config.yaml
n_layer: 12
d_model: 160
n_head: 2
n_kv_head: 2
head_dim: 32
d_mlp: 640
vocab_size: 8192
activation: "tanh_gelu"
norm: "layernorm"
norm_place: "pre"
norm_eps: 1e-06
positions: "learned"
qk_norm: false
attn_scale: 0.177
bias: "all"
tie_embeddings: true
parallel_block: false
init: "normal"
init_std_qkv: 0.0239
init_std_o: 0.00489
init_std_up: 0.0239
init_std_down: 0.00489
optimizer: "adamw"
lr: 0.00189
beta1: 0.95
beta2: 0.95
weight_decay: 0.05
lr_head: 0.00668
grad_clip: 1.0
warmup_steps: 244
schedule: "wsd"
decay_fraction: 0.537
decay_shape: "linear"
final_lr_fraction: 0.0
batch_tokens: 16384
seq_len: 256
doc_mask: true
train_tokens: 88560000
steps: 5406
dataset: "wikipedia_en"
Each number is 500 + 50 x the weight over its row's rms, rounded and kept within 0 to 999. Layers, rows and columns count from 0. Numbers have three digits each. The size before them is the row's rms in percent of the matrix's.

# up: layer 4 MLP up, 640x160, rms 0.0934, rows 279-298, columns 0-159
# down: layer 4 MLP down (transposed), 640x160, rms 0.0668, rows 279-298, columns 0-159
up279 084:531441504400433505486521466556530531499533643517577491485567445436486603479478461484525462437565567456501568527481509395527575561564451500414467437468519437477442301479465558497474479510426582542449620444420565543519504560502556550479474457501532483492558445449466524534561466456523520534498520483552491521546529496422565505519460502442450538496541456534528532527538521552500427545424468543418510492480483523517435535495385544503460501510473436488538570468494457510572594426548475
down279 091:487537495414416508460439420535513522528490506573477581466604503530510560526546527461444463441499450516521541434454474574515453642463461469527459537500486533512523439550534413459497479515459483601486519460461460483493430470548439531476515498430522506522564423500636525562635590455491485463460523547409493454408456492493570517468453516486497459520488463499496565511545539590486543536485479456488385453443628524561574570428600449492557431552487438440508481530545565455507510459547483
up280 121:528476490512433522515460536509599519444513607563457566530532509462599522527450592475592502381578409545412523539527520514492471492451486435501485546467442467495527473517536549546481529462451470474434511391531467522477492454536557446510541564515489568488454502577551576455498487445432499517523560406426538443471500449488534563515495469479503550449535460605509512384453515552488505508338486526382607492466459524520448511596456508421499536497486472512526553480502364493553550460525459
down280 120:540471538466479497574436485484521519490522457449479469510489535466537508436494489586507524466516472478465561440471599564384433535469530391489483518405498446505443503542571475459547471403624468529375470498554508589435524568620498430559487547498461594510570493533576516468461517492449409536516595410482637532512538522518481517501548517536536485473526481497492430496429490584512559426442416515548561532459513558411518459548452491470484584561551439530443502495517540470506468567425473
up281 107:451465512486497450552424492515532519425458499608504486591536455590549551441453542388539518502603424457425534498576524535481414548519536467501464429465531430491521462492573564497390447565411496594444529436503531507462483520510507423522471559428510528422476418549576514463541504438472561474462541479412528528480472440457442541503493471499528588434470520538536452465553556553497491444430550524450492453529470495459555596535576450473417528461527466503536421522566418495596539459603504
down281 076:528529460451539393437478509530487553524448552433449403565455504473493542541427445319518519548463462464517548532447532509551495463621545492602505503424511516506513454517508513499392515542552582605580538493523539483496446608357515459505456546515573464431586449481536542531507464524489425570511513447518468584481429495534511513517487576537482614523469516442501554519494567496483398529564484551495462415451529449523492472521522443418473479540439469475485503485493492469551520501599486
up282 109:477517447456451448562490505576514579441448533533463521560557428554506572490432510455482528535587487478454569483519505522532457567507503491551492473432535499437505440431518527513443472553431462567414540455467493490502436496536512486516480496380461471513483430553587561535525515438494506494401487427494483584524437436376471544498489497394511563531430473483492461442483507524481432424389517627479467512460462549535502558551540502406511495510524489481575514450558486445608626430633492
down282 078:491555544516459581507512612478537479450458467444503569504490550465544521479611598475497496344466585554500508462501459564537495491525519453524454481536371528632631565543485478494497448575546477422437514436502443441559532453601444477437563496458443474541525501572476547530531415513430514508541511615470393539495537422437592508479577533462498484455479456495465455428439520490506527513508528444511576419502476473462458523556502490450497451465512452470480534513532504447515510506602507
up283 110:425596478521517469662540541512474473525553530628391491479523480580464480481386498519540457496512444478527405388565479440557450529578567515503550468569459450531509516562445480452465532478418520504413508489517605591534415470567522452522434442532519510419515531483543479475522531445414560485463523512429530598476579496484560484498454437568480452520476493478507461422491532444559423481484518532542499488521511432509503584500484529510447483552581444534493401447580536513482503501518409
down283 120:498496503494531553371553374516424487585459503551543506543505634512477489494463480417567520482540483487510500479486493523524548433510557436473498504559550473565431584503422559521530454517500522561481511476526473466573599441443470486510553497540481515529433472565507460483370446404596572433392577461584498472377513527562467532522539455568447400423411469531507493532535429497514506583490507435480536489494473506549574465485429451470528477470606511509567487454528507576535546494509517
up284 087:549486423431479530573502523553556518566439491573462533441572437426459512429497467505534520457519554464551437516478579445600450474525515471537551443508467433471411438481477593566512483537481550531394549533463507528469393539501549514605488484518466556460562463424456546532534581498592400549499426422519522464514553503502423505514425395460457463575564556467508523474457521539431569496529416644457576536484500488459489534512445553488457500457515448462489511401516459510423531518561509
down284 113:522487566530517482523513523488532549482488608486520502501548490460488538409515460480493540539548486553515509520547448492524516435439564493533583489431499577550479526570493483549421461472430432423443542400439478469446490502491452425455486533368550419535547425346505505491552544503593396505443469583538463545495525469536459451489443601428490349503483459435470455517567525501532505602437487609534569523549502502497510451455487522474634499523486565507565557487528525580503472493511503
up285 101:502432435497505524593406584480621555491499542538480553506462471512575466497413468501412511444465466514538480472533494417503466489482424446512481524491523523528485552511489515504405595487396476508497470440512477459550562616519437490510442457490540508409599565577537476531493541488613561468442576445516567492519525527458443442522535494588546502409472519564556451434466584499551393486425470540575527455549571522469493530572479585421478486583534468490485504382524492415472531497498484
down285 111:518503495507454462494622469518491481480474509493497479458463543498589616435462521495631432503518453503434506447463490445513484639484426482504579603398482549425492406462564510521569520515572530564541438514528398462470449428559441565588492442505467385495399469538541518454486472513428484519522565581515529465464466413489609585486549510481477465487486466475484457480469505513400585549569491476476516514450445536530511462545508410515487507483550511533501555540515500588514549604516494
up286 113:518503430532422415450467530501506435499498494566482532514532525492597515415523462482478475486495451475521485439556572543498429496545485507603537499495524570496440486443585505442441497565492468511458500377465434535433424450484447584449519526484518516398526498610596443479507499505592505487469533395517546502518408401453438509525468484552430497445459549555536486425507628466493497424483588584599453516490551548511404598527622497486525555437509478538497518422495456518492460535518498
down286 108:413631499449514492512522547475479454587604516624485479553487535452517414599531507438450533519499470509489524527454479465519551582482561432546523449513458464460499553428505598543436504604542521565501515591422412497565490506449465454469474406488551544485605439431490487472468452504444594482589520532515442505536476421504519431420485501464496495410555565434447516424489521485459480505593542478529544466518488481480431531506462488431498506543447470497629517540437530442460478587531456
up287 095:569505430571437402491538460452486449481488540499460527605581574534579631420446474488558512517575467433528482539544493472502460517511495591460442415542480465515486457539465490451485501558457473561477566467503505504432357464521471490582446418553475520429520481586554547493548566495420481465386616503450485500576547525491394472463424501572358531559505467557598515499563537488485506492469527480516448530567450462508478492492449442470521509471567516506462495445548526512516423534496477
down287 113:472493574464587489484482464541513457567510418548522586503414514450467465454532504438554530514532458453549598554507537457457493430445481464483590564541510525463512557440475533537597512587511532517484496490539439532484519466568533448506588558487480426569460590425532545492492530415570490462533462499584514437519491491529434478524555468426586379392464566455532515587501441456560463500518441454377540523590531534541402497485403500461516471527526506533464455633446500488414507519526511
up288 122:452514528500470458510448510535526531449420487543471518603556429531540624411459542425498450507551463479464577489555495499497434560523579460519518421500507489522536450462511540543368444504454489618470538480491468557470488499525528484472407558433505510481480472535541530491628499456501512476429542469406522512439548474428513614519468384480479534435465513500539456465568508552496441510363569513446531447430497509444489569526556460566499525507454452510532505554622428510556565444595468
down288 095:401488542533476430467488467459465494496441525442486466568496583550622493527490478338609496566481518433516510419614535408473528446506508486549447416504469409530529469488561479520508560541498488586516527530499475419550495451580527491585549501459500440506482481560473485467491492433325589524506538457417454565487472492516504493476609538573499556438455514545541494565493552519563482476612486515528425475423462459507473475481503511471461494527583549513537434497566559528558473522549486
up289 099:504501491535496442457499485559514480410471576509433505513610463517508535514335540516443519524501475555508509466504488424446416494500534492541457505401501535512556525531488485381551523561479505561537508522436610588469465554436483444509514468435484531547566477502473553549546459458383401503431557512488490500480372538470560490539479491422549518514455539482526502395550535467454493510449469560467485528464393472481553500541436515440523509595600445518556523546514511507639454382511546
down289 095:503522504503424479454563482481525527519436517497509597528496526522511465560446463428429454548538534517525527453604498508501556504503559532509433448512439432465581542404551557550457548468460459512509475480576466559492485493571474541524477565548413538425390479522611480486510404443543503434486445468482487522482546561504431416448502515525407465544575558453441568549457390492628543466582409495520569458555477487530523576567497594542439531471462486500541594443467455469486452398549502
up290 094:438416440459468449471486477545483511480456511636497552520565415564546514446491537429442493438616529479414513477483569493503471535572502413539446453523532466447512448524621548501469381501451461541485536447505512556467422469507590487463447479396466479488453471543567511484478533476520542483414494448403548582472476473458439541514461431462471567563411518536481409482561504497571435486460543559482505505440425548512563559512575452595497545453522558500501460533543496506562528419576579
down290 072:471538585489407528482538511560521431412428421531520537610522451515512547478570583560490499421473586541438511431556468493562469512499436511633485487468465460573611382538466381513391500518487498526541541474396550502518475422535448518441464641424445457430528514518501497561523488464485480554538501508436466527529509505426512548606573520520506456448471576496560487508557470449527551455513482491547504506531441591431542515512476506555470485513517475397552430491536504525474473475458517
up291 114:481488498397438471502435508522593600551416492488498635509485547481506492466556471455459567495469570405530510497518483443496469598504512394493554428524522472584521553502508571471466462440457512561493573587542527472491485393534641465441445484478469600449507511482515494521500567527466427459465476470464485506433464466465529575479396498449585549508488529480560485435488435491449475535495621570495600529526515484478611536570475516518484482514514425518469519395477477469467578420498445
down291 128:521561441521584522481415458484556456426487510439583475516444591509510530539458431525526495491558541553449538413557459492464493487455438649500501440518480622516498498560486472471635462438430505512450495495548456482510523491508536507512418625461467396440484487573425553465533551577450531489437517520477502527535504525537510539588527357577552541518476509473531531438587457498457496491502570487602580511574401502486512527450503554442495498504489536496441381461526476506434511487465463
up292 106:451459476453488421498413428549549462489422522571505559546542425588557585447433500407468537552550457466460539498534501476528459579528558443534493394505512394446555429498539573513386461552453497561392553494471509482484450466493552451475403498446525481472461458543548520518605607472467522448397539479386523538500486499424473573542441458423486583492471525523501530487536508504496473522431574594485491471478458508492537548562566443485497508463456536468542474530548467495548542441617519
down292 090:508441550456477454508534524489446513551425531467549478542453507464434390420492496482552548507440548433437425486547528498504539497533545498440473540562458575464632414537520481534449515510541512482554492516552497498510380483570546452465504576444474405542564565489422545483559393473532387483523516555473497504499469424439431534528459571490557489471404588540431490498493501513569554516567470542484395472554534448441368573553534449549468518474554561534544514531499565451426494537487589
up293 112:515403462449463536538502526509487513447441475441494505580565500468501538425495477476469487476536498500458576525472544534529467592541580477487474447524446456571409469500501620537521488515513476469459676477434491491499436537502523462585444464571434629420571441476499564518498544437468477544561510427531535586483561451500400548497494516410523524510545493540529553537510609571470546481480466456399616535421457461468460573480526518402457482517487510442516546478536404489551511421510533
down293 130:566466579548477527599524396501494562500435558495441576456487460485506546407524553570576541480545464544492500511493461478535468528518538444523551431507494505613496453516518480487454518493470508410410571447476465498506485502491468464475505496442468525539528477513383458528541507439523443433512501547462520532355402483521559566471508485513441520422544473488508469547582485434546531550472607474455437505450478527370559574468501457474580530499499322502653521501535503553490496474553514
up294 089:474485553491445364556569552601450486386564463524481455483472386461426474471468549489540468511539479475462549451497529527458545485583468515595590493441539539444486445522514510362474518468575494509486479402520565620536406435474470476443532522402472510577512512489516470518431444521464527536539489527531520568496438456474470438587514435570561491440402597512543415457459556482514487399520542533482491512515540569477564582536521485541498513458480480485541449513490522570471565434539471
down294 103:511503574538509510518475565389612485492600396475526532515455503473545512471593511514463415412438499534541514491453533510524493443494512526451506536524419452496445550550423496546429536547511522573556478520562416473510497555571512470576517501539557519532492446481400419450565552499437476574587524422535485578526551510507545587438531454453456513532531522436570533554476491490532448531516483555422490510542417478424488536497522411469569432567494422509469447562456391489475438471484649
up295 106:487502442427427487552469555520545542429500533602487478546559425549534536437408479416469524534613450460444498518565550453499481584559529452508441449506493396466541386478560550454406423575437548547466551446484496529515430517493517485549436515433466483485470448536545556481546547466498558436434504467441551590484542443452527627506438466484440566507490543522533424410516528487520447517429483540512500496430476491488532591575576480444470548509490529515542508450581468501586511440594446
down295 078:481483468561509464489480516450436487505445470421569418487472597537481464452643453429471573513609530491458496439529549501518522381522480434492425571514416506473454522478462499521443549681517568463469540501480557496479500447477511484463431510485519435517580470551346418501560489487473505519485511551448506554476515444535465492470529558446525568524492507492464467555490561535485480568643548514618464532509436536433503542531521347521530550513484512485534460466462556469487514459484513
up296 097:582436552451370458606471507478524568514500459537495587584500503444482446449527489496466565468460434569464520400553517463555475444490453424554514540491553568528462550520494515514460551365428353467516434502551473485464473439497447477473510501482509520455502508539620423458508570531578516494455460428492491402487442556489430511523496468477557496417482542514503468482505619476535531486435565601482569501541553518480513592567570499476428493570461525434485536413520505527492577474503457
down296 107:405584422481416500475518444480538541558392408512472589442517509573512537520515454456518476426526522513540468539503477498479450608533497480589487500466437455437523422520621500488550588479472458519508573584517506556519477475445491458583587365466582405578524495496609490557496513479472447463532525553496448518417514397489518459462441467485513524442495506524489447412558535561630475520533557436531520558468502545490488478444476457492485506436487559560513474472404500496529442532501413
up297 087:500509541383494441530523435533464429508496564493455516429454414485484505463554550531471448475482534515427493414522539425508577516569465473641519463418473507437483461519530464469507493455483493471426504462405571541567426489511485471447413469514504490540455528513545360446540477519549620524501494479562498591491429536445546461495451531592564496493409485573616442486549544441496486456517525555474487489573498499542610662541467472548535520482500494534526470490525561528509482436501400
down297 114:549546542569564550463487494481526513500534518592586475557421569419480491507526462483513520478422525468514533591412540495514432426488513563454442556542439534472511582556483572596448473543484538552569485530547432503481573507507488446553639455545556513495384446490461464501513554535502427512568471467466409465552460514507501576417512474455476507522555461450430470465385463511464568568542422511492491536506386447520455502440538506404518465522493534539455456558379408487524495519482591
up298 127:497462503451519472500454536540478570477444470568465515554637396492543565465462475428474497540538518450429550553592518495498461521508476466497517509435505405491494462415560550461466511511407459592428545428492512485509461440526550521436451488475474490445482443566555485500555569454481561445443539442475516565481448481434493639512504363396445595497427469588628480476502523539537469513366571588504530492542416533536499524519514540482489496462543526528515505485545448504558501495588472
down298 102:401529491472514492521488567485425583639429520392515384491522395458636611513537551513506512545543467471502537483491479552536439604495562445496407507445465446423462464499398507584502476520486503476450585486575476513476416517561519580468464523460542475442525395542434440525504472540430485412493578548454517522483456542465437490530545592509452513540543464481479484546541473525477465513512575486501475549531507447512397625483475439511548464432515491475516529514525564512541525527550483